config.yaml
hidden_size: 64
vocab_size: 2048
hidden_act: "geglu"
norm: "layernorm"
norm_place: "peri"
init_std_o: 0.0551
beta2: 0.99
dataset: "wikipedia_en"
Each number is 128 + 32 x the weight over its row's rms, rounded and kept within 0 to 255. Layers, rows and columns count from 0. Numbers have three digits each. The size before them is the row's rms in percent of the matrix's.

# layer 5 attention query, 64x64, rms 0.208, rows 0-63, columns 32-63
109:193083155111148116091169167067081143112125095129135163161128162112136155112150097161167141146111
101:140124144128150140092155082138146119194115170061109162136156118121101144107108081071118133110137
105:148105097152106060118134119119157123097103091116111131147115182188100118114136091075140140090094
109:116136148168119130158114154150168206131100150089167107084157174104121153180166153110136149044129
107:104174155092109092163141170097117131129083105154182142079121071184178164090137123090137129170129
104:142141166079094033160158125109103142155116156086100129109131122139137135109117158085169132125124
075:158087155165123120127113155167116140112181156122117161148105178105128155131138148149191144096135
090:110159121181125113121176136173078139149131136077139119110158082170105118158145084132190127015110
082:138086171062114055128131112121171117149108116123122146130144106102068119066087135080120165150118
093:164123132184115130086129122124137126119164122160155124182117144087129060162175141118112118085109
100:113184152164176172100156121168143106162091082100100193113171102122074105159121159155128097152138
088:107070139134191085101107167062133173134148126137127109145139163138098123151081120133167168060139
088:126126099153154165136119114055104098118152133127079071142162164142190101107114117105082159093125
087:123126134103099176127121142071096135131121166096132157164169161104105142134115102165145139175151
088:096117188096150113232103099095142155153084091132135125129121123109174181091127117161106111142090
092:094129121111114127144124165108115063155142098120132050132104146089108139142121143194101148139142
100:121139117090126154126109137168113151182086161142091160095121087105127116138048118120161161169179
100:136124184162136150149126114116117193200112147102125116071125138104104167092128137100124072130110
096:113130140136208141104158056108132149173136129112152116129145167088106146119100038079148112103065
089:166132178097170102126149112142134097153169160096061117130103092135149143149123135033085103139135
105:169109167179146131106180112157120146113160137099171111134136129115124156148110097178100127173146
084:074139079105193222117110145097103117117113120119156137168112147106150160134186137157172127103110
085:073079127187148108130089113127127060135135111115102110111123094112119123176164056134068166136162
093:106125109143167129099186121137155090107137171113151128173178115119186111124188163102129147113146
104:134146154072120117140040103135132110183085137141156148088186112127180119166100118118139192138112
103:145098157135160139121164132161150162101154169125141067095153098116122153077116121134084156080127
094:092087140160139128085123107117160130098104133083101082111087193122063116153144137179139122128121
104:073128192174075125150113156111130088115116073121093133126142145104108147097145088151141142181154
089:176100112172097159159157128121177066125104110107134181126175175085123136148104149088146115107060
100:089100178187178105122113144195123135174158154103146129088175061094142152121133144127135105109124
092:157092120143104158127165144163136160095091163100165096136120169144156121137129149108014172117086
102:159090135122112094141102141125175124154108149177105164098172105156097076184143185130136084136091
099:124086121122203089112136129102103131131078109138183126112100135095127113068103144184109120109120
098:158081129038080194142153112102136121126105159128141160134128121077084168117175096042116127135143
100:122081150116024122140110120105112054111153085162091147160136125117151104137059089117099087118169
085:135141135141129121070097183153109109095120077096109123125117135094118130125151085118073089150113
105:130131147136113091153119133087117147202123117223142148129174104154054145136083115107154142161137
087:115157101136098109144186202156100092152149101102114146140124149134130105106125143114154105164161
105:115158063062148155072160098113091144126127118076125177131133111109127166110117069150113088057149
100:092096132122152111175090157082156112113174117205136101113125101133135166106095146072102096114217
090:121153106094172108110103100123128111107107161095150129111103137148101184071131170129151111112078
076:135148124121130128199124078155073091120097145127120124110102108147103103187083147100177130073061
099:145134170109136142083147179142097134148088094112139087097148188127179201165053157119116125132080
103:079160099130175085126155130122090128051139129160183108130155089132155100120165188117087123130080
098:093172155209201165134151106118124133110178109158168133140110141132138103223173144122164130166103
103:080073149173114123128078139122142101133173089093073114143128124141099119088136123107096105127149
103:150136118078091125099102156133092167181158120164123099162195105139111212104121141178135152194110
099:110115085154166182129107171123110108101121159112107170124158110131144112109170129161124126158116
104:104170135121202124147134140118153114161132104104172100111109131127073121118069129099141161166086
099:129171133170132127105105132165101166130116136134158046151119103148138121200124089185069172128109
110:166152130102108099056164132114141095064129177111127138116154159146086102111150132090081087165116
103:123198102126176154141105069094124118106088134115151172101143132148125104150123145136170103059108
099:086115122158102093168104107200124114160066116151148090141148059148125146158130119151178099099140
101:105107145146127151152090116173089180137185176176129099146093092110120139154130128191107075167158
111:147195103140152133104088149057148155108168178146153126135101178173185132096095117085121143145154
123:129155215062125138186135116102110110149152125145107139098151144119165118088126116086133194143164
124:129102104079115175098164154164122061064112097113136104131095141141114149104156180154144124129168
117:176138133081164050111117104142141137126118131036126122057154089153129088181108178128173152156125
105:165130137221123152128109123118113109129134152115091057089110134119116105122117132138150101143128
118:148102188092119105129091094109107130116136141070107119047111095156160147075149045115125106115107
106:123131102083152172112140138136126133173112090102114162158158069180102172088146146102135109172119
116:125135114128074119105087109130116104088064116135162107123174136109144143116114097141112112153179
118:189156130125185121058138143121054145080086162156093155186119125086104136113089096173126097106133
106:100128159133141088104098145000108117128148111150142150161158202118121117141156106127123181161141
# layer 5 attention key, 64x64, rms 0.224, rows 0-63, columns 32-63
078:173166097070066062117100141156112113123093141105131156154153135142127153153145176128125107117090
080:113166115146122126129146135151157114098166136142127091078141142147078107125186129116115144131073
092:122112143152126135102182090198089112071203116168095138123132083105115137138099121125131112169100
084:140164103093097093085129085112094172121166098171078124140103091134148146068135123170115111088137
105:167151128111075087147132094098126163107175119168132174140106116090147197115140088172120072108093
104:139140161134186146140099117150154137142075191113188166089167149154073133101144120117135124152098
083:192187120167153160088089106161129090177138116126091111079149109113153084155105129147141146175131
101:106088134104179113136142104079139112061143137127058094120115159122118153146094129108113160151119
094:192105095132111131164117165145079146135127189139177110165133120158129193126141079168166157061158
085:149120088151147141156181157166147142117099094147107139107171126165079132130119134133090184167133
092:110112155028188084141143097133110184062137112125162134134083142141186140102179071133079110143091
083:141145107177173205113137123103117110213115106085106092114115106098118109163098163173143133150173
110:109110105122097088115157132116086124111102046106138078107140114149073116135141115099119095135111
105:108104086115113185177148122182143120164113140101115077142068088111141094121107146069170135083122
098:148179120104150085126154172112164122097133171091179114135132116110197171089158124129173132105083
091:147184162114127121098146148154155155121060153149114130169095142109129187163108117107143067134096
093:113118158079190138124094166095180176118196145097159115116110146100120086072125078090173098149120
100:146139117170156127164122095130113100100115149147165098088149065146150153173182141144178130134112
101:177145138154139180090085123189112160090088129173190136123159147121147142111117141101160132123110
100:105125159076151158135114158125130170111082135184114133132141095107138114067078142110097085129166
103:105140100096139102136105132153095169119117114155125128170180071208164143153127183088131130083087
087:174171167165092138138127102206110142133114096133141120061132100095093145157143064082114161186129
093:138125052125137128100198138113145215164165119115098133136218171122121174142153154113140137072109
093:164180142054150100104081127105136125098099118154182169146086137118108117105126127165128068115143
122:156075128165175127150129124173122146148170138135132085091202117162127142174061122151138155161139
102:141131172100119134159105151113132128126129154139186176153118151131183132083136102135174122139149
100:155125152082124108101118153132134154150124130096127134188098171121119134104131140132125073116117
108:157093102087113168140154127184099105115115138105080110201187137142163135111150147137128133085127
083:164144071089097052151155086179165090111140171096099104102109172146118090138146073144153086132177
090:110172121123194086103131124158120158137076157126186106162131115196133118080107136121135114133159
081:073115113121149058120117118138114116127149180183088095173131171149104158104123123118133161133150
086:148122102178125096099112122130122139154149072096144216127097158127123118177118116144164094138100
098:129135186101139074154115160104145101128143190086051163101115141153147121129145197134081160112123
099:095159153157218117120114094119112152126110109142168051096168133109108142139107087158097122072078
097:137146133102219135156162066175144185122096188157159119152197117111087121114122139113104083095089
087:080094102130168138162126178135170101191119093147114087141126130065165082150138060091142130143148
083:138126138169153136088131046092138140099138143092172140097108163194133132122133127109135112157094
096:086126128138136151122170104180144161145121196141144119139163100119146118111202147154080143168151
102:121102089130169133114128153135116098177076149148153079162134121082111081157120065153139121128104
089:102146074057124165158145124124147139147138137107154147150080177150074135101088197100102056058114
091:115141139107049071096147139163156133095168087147060139113134163168138150067155073143106140132158
103:144170124115189118161105119116136111081098118089151133139137122206158136148118139113164087093090
110:190124121134205108169161108172155138122098070169085095070156137137167146155107095141123124106065
105:168151148140117122140173165056102121167110183184146081134179087146133128163077156155059143132105
105:120116134178114168139130166132099137109117113147178136150161123128160123115104123099130120127049
106:044139107191155181145161110183113109187173079134135111174153190127155141129134122149156139144105
102:099074161130134088139121144147139120164139133160095103129142064136044124164116110177148107141105
099:058148098135096081138122116087131108118127111177199166077132146159119161068116137134124079104126
108:161103113156173087167173078171141113142131065120127119059084166151103103121101143157069136162110
118:205104156156141091112113122111089137098153101134068165161102112153084127125168128109105177155081
113:084168118105125150066098145127120107140122206104090074097136193157087083105119072149139099119127
121:109115107125137105156124177109088091123098151159195111114117098098130134158153129118129051109046
114:128165152151113081182086083094180109129136140127070107180126075156094154118175111200102080141172
095:130129125147135077122142202205166134143094154148151177133181102142094124133187155131184130144104
100:111121172125146114152159127096155128202182152173147138096097131036111076126112081091097132126146
114:111102182142119153084121144161132153169141098176108125116175134089189091080092107170146126128135
123:123114195095062146155143130175113128129108097072169119168144131126068135110100155141089100095116
115:150148103119134090112105115137112133089168186104072067098151086132059118133092159103154140148117
104:137124126158117133172145111100101118079134165093150136071094133204138113132098138166145090176138
105:098118098118092120135121102148098145112142136171125125086095076140192180077089090114169126107152
114:122096143099117125089184113115118123184153150078122105126089110156138156129175158096200092151125
100:166137191093111077162146057103124155117110094147185097113147096087179114096146131109142083151154
119:111119127159200070069161095127132098121069189106112102171152074073168128120106118144173138109113
098:111115167084077106111120149063149082186126139173072140152116145123126105087094115058096176121088
# layer 5 attention value, 64x64, rms 0.237, rows 0-63, columns 32-63
107:153172159176184149112152135103117077115122146110097115120084154116128152183146064140147154128142
112:126156102136078144121150130165135119116079157125102102207132172099087121096115119085116160055133
132:170118097147158113146156121125111104110135148122136140066172114196198147092146189162163121127109
096:150119180097145178108082130120136152179117151193136085115057117159119185189118084126102090191086
096:108101109153099155114131111131124122180122075127119136128141134079138134155160092176183183130179
116:088143102184161076188165133145135064077094074151136105168082140135156119133093120134112126149163
108:096114146162084121084088173125161100105078168072094106157083192132110127143107099145048091061116
105:139118104103130091098143134106121093137116099159174100126157190180159118148130078154123154150168
102:122163136137097129107163161184204165131152122105111189178085162136135129152141147127156111101161
110:117113151144105205153091120116145090129120111169071144174095106099098157112089123136153113154167
116:114147137121067119094126167092171100145094118129146160151079190163088105133131125116108165112131
092:099106070122077130115114178140177131114084141130088104081083121106112160134113144128101085129109
088:054164146102137141136146171132055110123163077149098112170148131172127162204135121117135096112099
106:082122152139120083102126082191145092179155093105147176148129103123156072116134150095067174196163
095:146079083158105139190106109079113121135168101190114110098113121133083149135117151172115133107186
122:157124124166141124118142088114095201120090112146145101075095144141082144105117105229151132095143
088:100125125115149085090117148149177159164094083094185123138163184125094067159144113054088157112119
102:153097117087119126109109086156113149154142151109113151091157145155138088174182109109124167119049
104:129092116118125149128115091145165149109114160154164099168098172081133077102126151115112147122206
125:077090112197171150119091143080120106162073115119131149130095120110117101176127071144135147126140
082:124159153191135079141109156086163121157146105135124063076140133168073141167120098119115094121131
082:141159150136138062122119124124094122134152177084221116086144111170088135111088106101141146050142
077:151126143132110073153106114143116118114106124123099129111113054093160117102070132113161157095112
096:098093090174073153139129132161189148120124134149105092135111162077090147158071154155087082062118
092:111061099177128168178077152137097170164133126143133132177122114049184134099131140092078123149135
075:096128139161111159168179101092092108079141144120118092068125149105158146069179198111135158099185
111:109130119179167105117097125111162093149107118193098111168066131188066152117126113178103113127129
097:179148159132124068136161120143130144012156123111107098099143108131166093154195119151058145158157
125:116145159110077139121088138129137110221125136152091145119156093115129187143152094092130149218120
093:087107133158138183126136106144142097192119082134073149155109174113139093128127088131099067086115
098:141056107163069104095130152157137124125092136073178115148108153096141122092116139105152124081183
098:113150147123097131160063066176133131162059124176129138148134089144121073169154130108154119113086
112:168141161117106159195111145152144124120118090087157138149110099116121135131144155156063089155077
095:127155074062085158136165148128160090167167111080087160131130078140123192158135159094076108179095
086:079065116179134177091165143158145115106114146110119136110095114141129143102087135185105068041130
096:103096118127077200176138129217128128111141135163128110141107187108138152138124103085109143115137
089:166122113158153113148146131188090158080133192106146089110196129134075140154138131139122094104111
102:122189141105171073166130104099129136143163138103118073139141152141098142191211121158116114142109
084:105205088100121152063111141175110143085141071101108145088136185180103155115140194114117145141123
089:122093091108119113129150083154131121117121195049151124118135170168090083152133180146102122184138
086:055158164131150063096112179098109055145177135179140180142085167108202152148075081116111118161139
092:118147150158154216136119146102157147127125097103176118183086121126159152054138112145124161104121
111:099118118150132158177110102116165121098119173093117077191094113100054094157113081118132101099147
090:103110164141146134201114125134082144085166189127084151135124137150147090097106105144093124119076
112:171147107112098122090104124171146096114107146148104186127172134129157165121128069114136111124108
092:111146169147151112081151156125133128108089165124093144155075142119138083072128117110203155078182
102:173129119170118138174127097104127120130167135041135169117079125134099090152162170131107138179128
100:147116112166135125107103172191166125134126103173081118085089140068165143126112154156135138073147
118:188135106154137138122082149127126136114135115055120141145176162132143111087211168083091130167145
096:104119130121070141167103146103100046140155203133136088105112180178125148124124139084172145153091
113:153113121098127116149136085102115135084177120063119146088174101100150106117118087139140116112121
088:163074135086173152156129154076117086161162111093100145136134117128144100096182122084125159181119
085:095136094140100113107153082144149077111114121125134081099131089100161122119123103121158164094141
108:059092161132153117107110145138171123143146130179130129111092132105148101147143136136164126132130
102:093120135094159152158123226139165149119084094103130071099124134095091128166069090100097096159156
090:148166183060094095119190070081100081144139138051103153159125142188145177106134169123112142203125
099:116136052197118095154174208170094091123109093152151166119141138137136114118131109144110168106109
089:155165199142102155116128142095113114153103161108102085148149128164059221162135082107109149170154
094:174145141052097130147128156103180116131105172092134120151103102201119175147112126103116102182090
110:238173139158114117202127114095103152095135088143182160098155151155106117166138096159125159134125
100:112128130087138109153143154139112122109160066071108110092125132133105160115193141101070146176123
084:143139145037168136092159141084072124092122132129081076131129170190096119127108145107106114118159
097:146119101165145151115135130143112115076112125097130190143147134041109125130102158130147167074071
096:169112178148129100151146101198107177064130135128079147078141169146134138185150138107115094150117
# layer 5 attention output (transposed), 64x64, rms 0.212, rows 0-63, columns 32-63
099:175152147120175074107127095092118171110126115136141098134117143149174079209157099118133089107073
106:158161151133136136100182078199153137130152073070076134124098167114097118145149098050097129162143
112:135096133152196183162127128193100168103111109082119079131134120156194152101108132137160104104154
085:204145121136151135137109052079140132159057169183115103162149117143115142124089156113102081128121
078:166131131137139085150132145094065178142194114117114176195127085125148167143167132164158132118138
107:093059133153161107149114103215151075146106105110142170182143077111115023151168125097118143142171
099:117185167165077125092157116106150125165121121112079139142150168126168053149074157102102152133122
094:150069073167140149133119155158123120097175125107099148192118158210095113141135107133082164130122
096:083136074157119105102169118117177080114111120123117115154117204132103136140170121125092146143092
102:134090118155131104211161099114130195091063159162147079145136090098165158118155136122097177137104
110:126125191191080096149125084115115110137100065083129163141080114123086142146167138119104146156089
089:115167105127135171124201182129121117117120213132135070163189127113115133099073187141109117127138
089:094107167221132133142100121196126146166149183118165075123111148165110136116089181103146091113133
095:133106140094073107131112122114169115182156095165191127123141074089132131127107103121092167142186
095:123154080141109131091167078181129127099113163070102141201075112162187164097172162110134099117122
100:137096103101133131142138149116137152068120125099131116218102118098139151116114216123148176104211
086:084154112154101133063103142141133088187157085168101171124154120127053121159070087106083134126177
088:174117157124083188150096159099130156158134067164193158109127138128116099150130131149139095170175
108:146085095065136109122128140131130103127048162120081101145184147117085096094151149081117147163111
107:170143125105120065143113142153106146133091139074144165157190058110129131160156174095133102161186
082:051067085188093140078145156099126143153133099186085089208177111154121119142149129102126075097121
079:123132086165130134191104119157181148131109133089121168100100118140132141117113086085110128076179
079:107114169147122140171117140149120134126135124155096148100127049104162083031128137127124147143112
094:094169108141135128116225150147174083127126135100125100087154161118161125086175157102098088151095
081:125088099068152094152132144055094110166152164115139110142166147088144101044153121112112150146110
084:117177124112130141121090116126099142131156085106090149095083110146117156119140136152134166120134
103:127140117191080112071153084109126083110108082093088133143108090148158142123158128133121084158164
091:200092172167073143101134141148121157085073097146123156150150155117143106091129080135131089115161
102:132168101114134148092096098093123161142169146185125117123138095148152191127158138101120093188108
083:178099152130157027129134123131108078185108095196157115130183125123153163086099139118118129159097
092:057122111123109158107118126082098118122131160075091151172107161104160125072098108114117159142163
098:124061192102118113125109149156154112159128175165112064139078093107121152163140161128114087149153
106:122093126121138080080122137123155113136148139143086156141154144158112114085132096085119151096186
097:155067136183103134128093143102094105074084133189113105124173173118089084112141119145106090098151
090:154135163148083044188049139103104132149097121121166161106159080092157109112128145107139125195131
117:170159103168186069137084124078089142161090108131106065144197072159130146124137162164104123166147
094:081120153133102050097119129136109117133139080135180121130084122165163131135157151114125191100177
114:119135110133165185114107138072141094148123084113167148084135194068150146079158114118123203120123
092:149061078095127122155060188082161169150058181156177146128117122085080177107192094109142072127092
102:129074179134094135174059176113138142159082051149095120144099135095136114117102155113141146096202
096:131098128120130128105143140187124127132058106100114042112121101078114077157114127146187098038096
097:156161107117096116121139100022129077145134155090107155116164118125146094174111136130170071120103
121:169077145124179136127110135073068116167176110163125137106130070147205120095112080173151146139130
103:160087103162112053129123171182127164169103080120178087141134092137116140159078076123123136084151
111:078124192195134140090236121149150145130112138147156100157062159114114096153128208137161127098154
098:163211114159109138132125098104129112120143098115101050085205136109148140180112163139103118147106
107:143162164073111144101119168071113140129146102180124113103192142140150192137149121115167152089154
097:122119133129105068107161195129096123105092169133096100135154135118118077148138159096080144159105
116:138113142097105109150088166049131141167160122191124135111115167122062186122048118150166162110178
103:163141155083148043156146105113122160116114098129136120207102105056121135125107086157156112082125
116:123142165134110143079084201140123136158109117154117113114052107143081161164105041117049149105114
104:100141078170100101158101168201130123114139149149182150129124108127092170145125094197127146062142
101:122132166078131091162157161073139189176158145088127093189152188083210096135121161099132143128102
121:156130137149114113148197081100100106051085163098084100153113077146149156130136162100135137123083
120:112073135120157143165103121088089138147134136171092081122122112193092183079149073181134148146102
101:154110039156158215136080119144175122127133105191134081129131131117143076141122118099116131066168
100:086116140155151080098153099149127146138145194124126102148153134113158154109121144093192123103144
093:118094054100160132130094070101180165059156098170143139162113127151121138120110102124133119154138
088:103056090133131159143142127092108109110126053150096168143117139067081111125137103156068121098192
119:105098102075157142090092162145085152180161123088132146138127149105071133106139142114185125134124
109:136069084110117174144110174113135091134064142174134113166129242149098108105096107135113137115139
099:123111104153083141169101138167151100157103138152154064140102101098201130118162117095122146101084
108:115164072161079074058161076119111150169119135119109150121133108175128110092190124099140093104089
107:114094086159170122108108127135136125151101113135162105182091084137061153120182180138119214151158
# layer 5 MLP gate, 192x64, rms 0.285, rows 0-51, columns 32-63
106:139136107114141154168157149107112143150112070158152149159146058182055103112115152149134136127072
106:086130112112111166137065097136181109122177170155128090089127149090155093097152101058111131123144
106:160209123116142143139173156146094083122136151113138146141086157093151155103150080202107157081116
110:152109140083132111117126037150136088163146120140141068183137158116155108119109091139098116170091
103:139098126109062173110094137110191116107134155128112161153158112113164122068122168110084120083143
100:151110130104091043138174138107056128100096186132100173135170136149138157127153155068101156128143
094:165098103167109129034156105148115091102166143122150159160195105143156153118145149122172131156136
095:130106152118213096092183123172072174102157134132165141100092125131133182155142097148124132109164
092:138127111126070101170133091136173210168093076125167148077126106122091144125141162087125126111065
103:138151095143168135147150139108146143128076157153138122113144123155106113139143152142095173173112
100:140187051168123120115165173112115159109103151114103118216140105066150113128156147148164118138108
098:116107120185111112094094161114185186114110140132119116138105131137096125108093115181069139198132
088:106070118197087116168130127090151171141128132139090175144127080064178087145145145135148115138159
098:169076132180158093149130095215170122128105128098091130093177121116155116107103149117090117106133
103:184089130140093143148139144139165157135112072116108066169129126101051092183126099084123100084137
091:089162104076112129115107123117153103111175142173186098216095180116105166128159141145159160098168
103:118139139137146087089112104130160119192145169147153114173178103124119166116092059129140147133133
097:144081153188147154124112082110117128133112101195094114157151196124136107128165119079117098139130
097:126060110144126121156156150112152118189085101058141176160162136144144162099138126106149105093129
109:084118134095121133106117164132127194135091113127143093145106151122121103162138127094134102133142
102:194160109128160158108126157136125120135077162095115107177146091177076170119115148140105120052108
096:151103170192188124149108130103185140106116118088141157151147119138118092168110139212110121083055
115:145082121120077143082166119181145121096127181129096178064163116125121189133130150143172087102104
111:098147154151079202111120141065092121079129083210088112165128133082089085165129149157081143173135
095:195092133143166164168082131136142143163130147129113078129076114079151102141155135159142137128120
091:119168125162161153138070161135104169134158079144071177157162120120111062086159138130121107175176
107:100151096071175158067045155074136125113103104121140113178107141145065108157108102203103165132145
095:172154102115148143111094158137153103102180082096136078133091153193167194079123087156116120093107
094:141124190131073115121079102130144102111117115171163148149190075131199165112141148102112100115135
095:197155104158095092140078144096109179088094139128105141155133098111104140152107076184122156134119
099:146119151105093144149152105107139112170104187101113112131126148169117114142139100126077151174204
107:130186156159065135116149169148136097124129123156122142164134090187092117102119153167067109095121
110:092156119137121131110153075157153116146119160180153107123208144143155203111125107156120141102171
096:139125102199125143148144106110098149131139147138221144165129094136189151125137142103072104127144
094:158123120100125118153152136137150159132140156107223149135117093138157116149084151088111133113173
101:123171152170156139134176132156160158136080072165107084196179108154125129167134166186160124141062
107:128119078149127185163112158177134073138097139110125168106132168145104140111169126119173142112128
099:135124097112113090180062077157171139148084161139102160056136174157172197085147193120096148130122
103:086079161120170151131098137093068136168101100204168137123121078116110160117138103083155069099129
102:175153121156137112134158178122102112088139119123107115132127144102073096178081135133162088062074
103:160141094128149148152085114118152155103101124141160046146112141100113162155117086153174144139092
097:124080117129134189139079125134128108137099108134148110084117144059105092155087117156125147130115
100:201121141210123200090091177148087135135110174128151095144118108077189128109117150183147127098149
095:106081145075097107127103152111130166111128064151081078146118116137163178103094167132103148073148
101:149098102118181131215141136167104138105079142134156133101150166109093136165154112115137096133085
101:108149135143071175090078097150114157138128095108095141026132173131113120086162118203101193100073
094:148139100126118117082114094112230128117134138151101092178144072130163161106151165132140105119103
100:114096081054093106098147135079171098165111185058088143094119136114141106133060124177165117154137
108:082110126133167116125205114157148160151096121120175136129160180161185184118169108184143112167134
105:142131112062143101107147118073123122147142101090121061181128120077115123074121123112202068117093
107:090131120119081155133134136147072145089148152169129084137097168145112130085183086115089136119145
110:182108078151115128070073142088133105085071089127140073089136150150118105114066107132042082102155
# layer 5 MLP up, 192x64, rms 0.266, rows 0-51, columns 32-63
106:131090124134153094154092124116142131096110114185079110177105133129161124109187120121141189180098
107:063173140107121153114150167145126108111096081116155176129176151143118138056134134178129168097136
101:088086074134114154136144094097158184141159054169132106132112146166155071108117123095121161129164
104:116108115083156112104139082147116097079180147142173150108144135086141144152110062058120146132085
091:116126155147113172117123133138147106133076126072064164141134120111177120076143136153116143117149
105:118130128168159144132152130180143136075097133122137125082095085166131124132181099070156079156105
092:043143131154161133172098136136126131141104109141145107093127040117115111151105146104127184122129
107:168117108096155179162052147137146104170104141101081065141137152122132118123112164137077155122117
102:085113215061188116138136136124129097168121116148139150180079134141134112120143176087169165111099
099:132141135112105157145120028151091110088140131158130156101153127166109116111137129065140109090114
100:099132124131156120115144121078176133173146143138078109124143036128127119131114135173148135099162
098:184098167114123142099119056117058114137181059115159160095123116123156079182102151113162140150122
095:142116139124093135133083109142095122087138098160052072153107152150125116125115135108072093150140
103:137130118077133079114115171119118101149092136068160151143131143101109151086129166147185133128114
101:065092131078096159133164156162144068131121112094105137135081127150203145172131126104162119141103
107:127123154108159111177192108070149145176133128174078065175068151162152111132117137086147085135138
094:158122155119156118065103092124123104079119138150132108112125123217107099121129091162081110097144
087:167124113107140092163114146155183125116103164093107122176129113183140149171150145126068151085146
099:138151179171131082140181146130096133119110124155155172141118139135112144171079150133135122104150
099:151101164139168076106132138104149141129137136066190090143094100124103119197082150098154149166052
105:107100165089100128067140126177125134148118095138072149128117154140126104131149119178189056133158
104:041085158121117139067143143101108117148192128112160168152195066150141163111134122150149111118145
112:091192099152086092110148189138193165073089122125081162080129139161150112166142125138135151113130
109:158085122090177065128102149105144135118144128115101090100139104159124161191117144135133130142116
100:101149112099102122077086142169070110135127143124124091171109129102138173136086130161137141091135
097:091102168076104185081152130137091154157145127132110144133078124112182165052135133136131130133167
096:147100114153080135140077102129203187127101134172175122134125077093117160121130101113119122143153
095:131083114120108126105060123159124117143169122139149172088083131091185095158108119134171165100044
086:120179119155123112133064104102168163088063125159083132185087112089135116086128141106155116098134
108:169104112064089158126127146141138113101057087126113112187152130092127113169139195132146128167137
106:139168208128125142138068148105103107090104110108108103185137141121141140064100115113098157122156
096:139108162073098147137163129110157126115195153192137052076141165136097111170082126101072132136158
103:104145105142155182071117099145155093143115131155113145102135125106144115103197151122133071162054
096:112195141090137114142145101146209132095129081171080146105138122151105163155060146153118119177113
102:096140185065083162161195123166079152079119161151098101206159109151176099096144200120132095151176
089:146127118084092112157102156134156134131111164121123099107120122132148125115135126072147122149130
095:134125126128047149105202144169052108194173172088163135117107153130149118128111074137126065114084
102:077108111110160124105147124089114127096133215056104161117120147187147143086090173121143066154184
095:139163170138127144186190118186113122090147168108146140086179087144153137123158110144119169094096
105:089136194156134114136109142121116106135101081105123192183193120120121088127116063107127191104114
108:154091178089196155128178155199129104152126130073098154113103125159113176110189156144102149160143
106:172127101160102147062047197113090120082096126133174108137148089147135152139127065160121113144160
089:097118080177150169156136068154136190094152151099119099074148101084096171197163146088161112152139
096:122179175119131083133157110123141149084195128128122135175140090074194158193096171114102069114179
097:134150153109096119142126103155139090096119143166144086104130049154186181088198117144089116140169
101:172121141163169098119099157164152101139068099095082092119138142117120149081127106109171118105070
129:096073093151174145172086114185124106112094094108163144079111147138089122108156083157068105132104
098:179154107179164125125124155118102124158135084136104141133139153099133132126129114167091136190096
125:215104111166160107138131112123191092107120160099179088117130092132119133134145142135150128147111
094:128135081118111118101133134100078167093139129102134066101120152211159119119096142176152161097133
088:183120110005123123123144163106106115160110178158112166146137186178152104048091091109159112057109
110:178139071144107142132133121128166167094050121157100122152110109086099062120086119104126060098091
# layer 5 MLP down (transposed), 192x64, rms 0.251, rows 0-50, columns 32-63
108:152117125067130128148132090166142153135122076093116107090147127098134173183060080149151113152196
099:097030112074100090140135131105171114107151104157142108110123087056130159136147118113149094047116
094:077124153177103133102158181129161148136163160103117087064147134116100073180142096146152098097186
103:219093134098166137106152042119136107104188100125135124161156136145162077092097143101132072138146
095:168127159177149122159120068129121080107064126190101100146109073191091109192066137149133162140106
103:126142164113164062138166124153106067109209090111121109099166131095044127160127154177173088161110
108:142157136118150110080196116132089157165122165061105148134150125155168145119141156147142109171073
092:080101147152153071084191109127101125105156134125162182076113101093118156152126063143155123098138
093:143141102144088102198133132138166121133112168108128114137114137106135104130191121169101128194167
106:080111138100156133113188175148110158127134145171076145157111132083189135145091135169126129171120
095:116134146098109117124172166138079149160105105126154116133136160081085083125144158067081081117048
097:108107090158109123114059218126165124116076094111140101119130212060096103147149128128140142081177
097:127141155181174119117115088086147122147092163108146131079140154107103160105177186112085148139158
102:139157153138147114157159103177148167134154132157140140145099166075111162144115063100130085153161
107:123181160098157119092103172055131155202131133140143112080119127103082097046156084122147112147111
104:124142103109128105138163161116086136136082189149133175128140154155115131114154150084177175085173
107:165146075123120143177158138091115176111045079116124140131094132097130122104142137119116123103117
094:111171155150128181116167159102051137127178092180076161095099170139157096121138119119166171158111
102:108107072103087125120103147128109164168095131126093113153174180145212085133154135155125117174134
106:114087134104113166120170102064106113160170113182082093127110143153146141074148131088167121124155
092:088129136165213096121146104091139055147173135182162123146117103104144114142119139100092178113124
095:210150114177124123212121158137177143131088117105100096103121145094158151120129160166071144109123
082:148123150098133110188087127150152140123098106175137079120050174127160145166157068153090144128117
092:141125170117158110110159126151069170139149150172118190079079154167129157064160153143145113213127
102:091090073151098141170133156148127161103117066125127163168107176109116127153175101134098096056144
099:106129128121115071168121155145131130115149124094106143138088134123058105163127158113096127112202
103:088130127182101118164202099133121085108131199146093103106113136119201128104142145108125128131116
096:065109177151167158147131156140102156150081119110134131132062107113112152126060112151143123145103
106:119055100103138134098096148166131111127116135121153151116080125084153106146112162099141130116115
104:128140101199097146162096144112076081134109116119100153100160056139152165178130126170141133123155
109:121158092162060073109063137151193164098123130154157118133120095155088123111078093148139136166153
101:074046093146153172122079124089170091150064128139175181140119151059081135114110136135164116144102
070:129079135132163091112166139124080132147141102108108117125105131107091103122104130081166167109118
097:161148105147135172098152160125119114127137176102189083170075153106104107129147124110099081101147
100:131113129178055108146129197120137135136133105118208128125133148123120097117142121172078075134028
094:120109093162136150116182150164151138105148052120066117206236154178101126113096172115147146130090
098:099134097103140134112115144182096119127099161111114157077123126155120169073168148138154188090103
097:121141114113117040166073050176170137137082131142165154160129144134118183172117164093102101139088
089:138095176105192118168106171067087125139116085176120121149105113124103143113108144081119095095169
101:189117074149111132147112132148150171147089148130098094095110141131130165158172096157101108133110
099:084146088173082116196147110100165152109134144201141100124127135124103049129087107132141140055103
112:118085121148117153157111110102208090099114111107141122113158168065098118194085121084163104102143
102:189088122162088129126107185103148068179106115127134163146137097094079142131154086163156083078132
094:126124072158088185160179130146129106107091127134118172119087095123151115098124092121175144111120
100:133113111165140111187125117148085162100114142189166124143124186129105160116097121129159112145076
100:132107057082077166119127101169135145130058134074152144187125097140139125064078128121121165159110
075:163158147106068143105140122034137111125127122114076099185157128120120152150091144116166146112169
103:131057138094175144111067134136088096068129111155166140082137175152167117093110115148146126165205
110:132125125154098139142116161093095168094158129105123142110124209189179178087116156108078115103151
109:113102119115132145147184170115128108157155106186152132177133197079126122109204130114160106116065
101:119124167162159140107133068151108163080137091118142089066144129234133138140117119124120160188104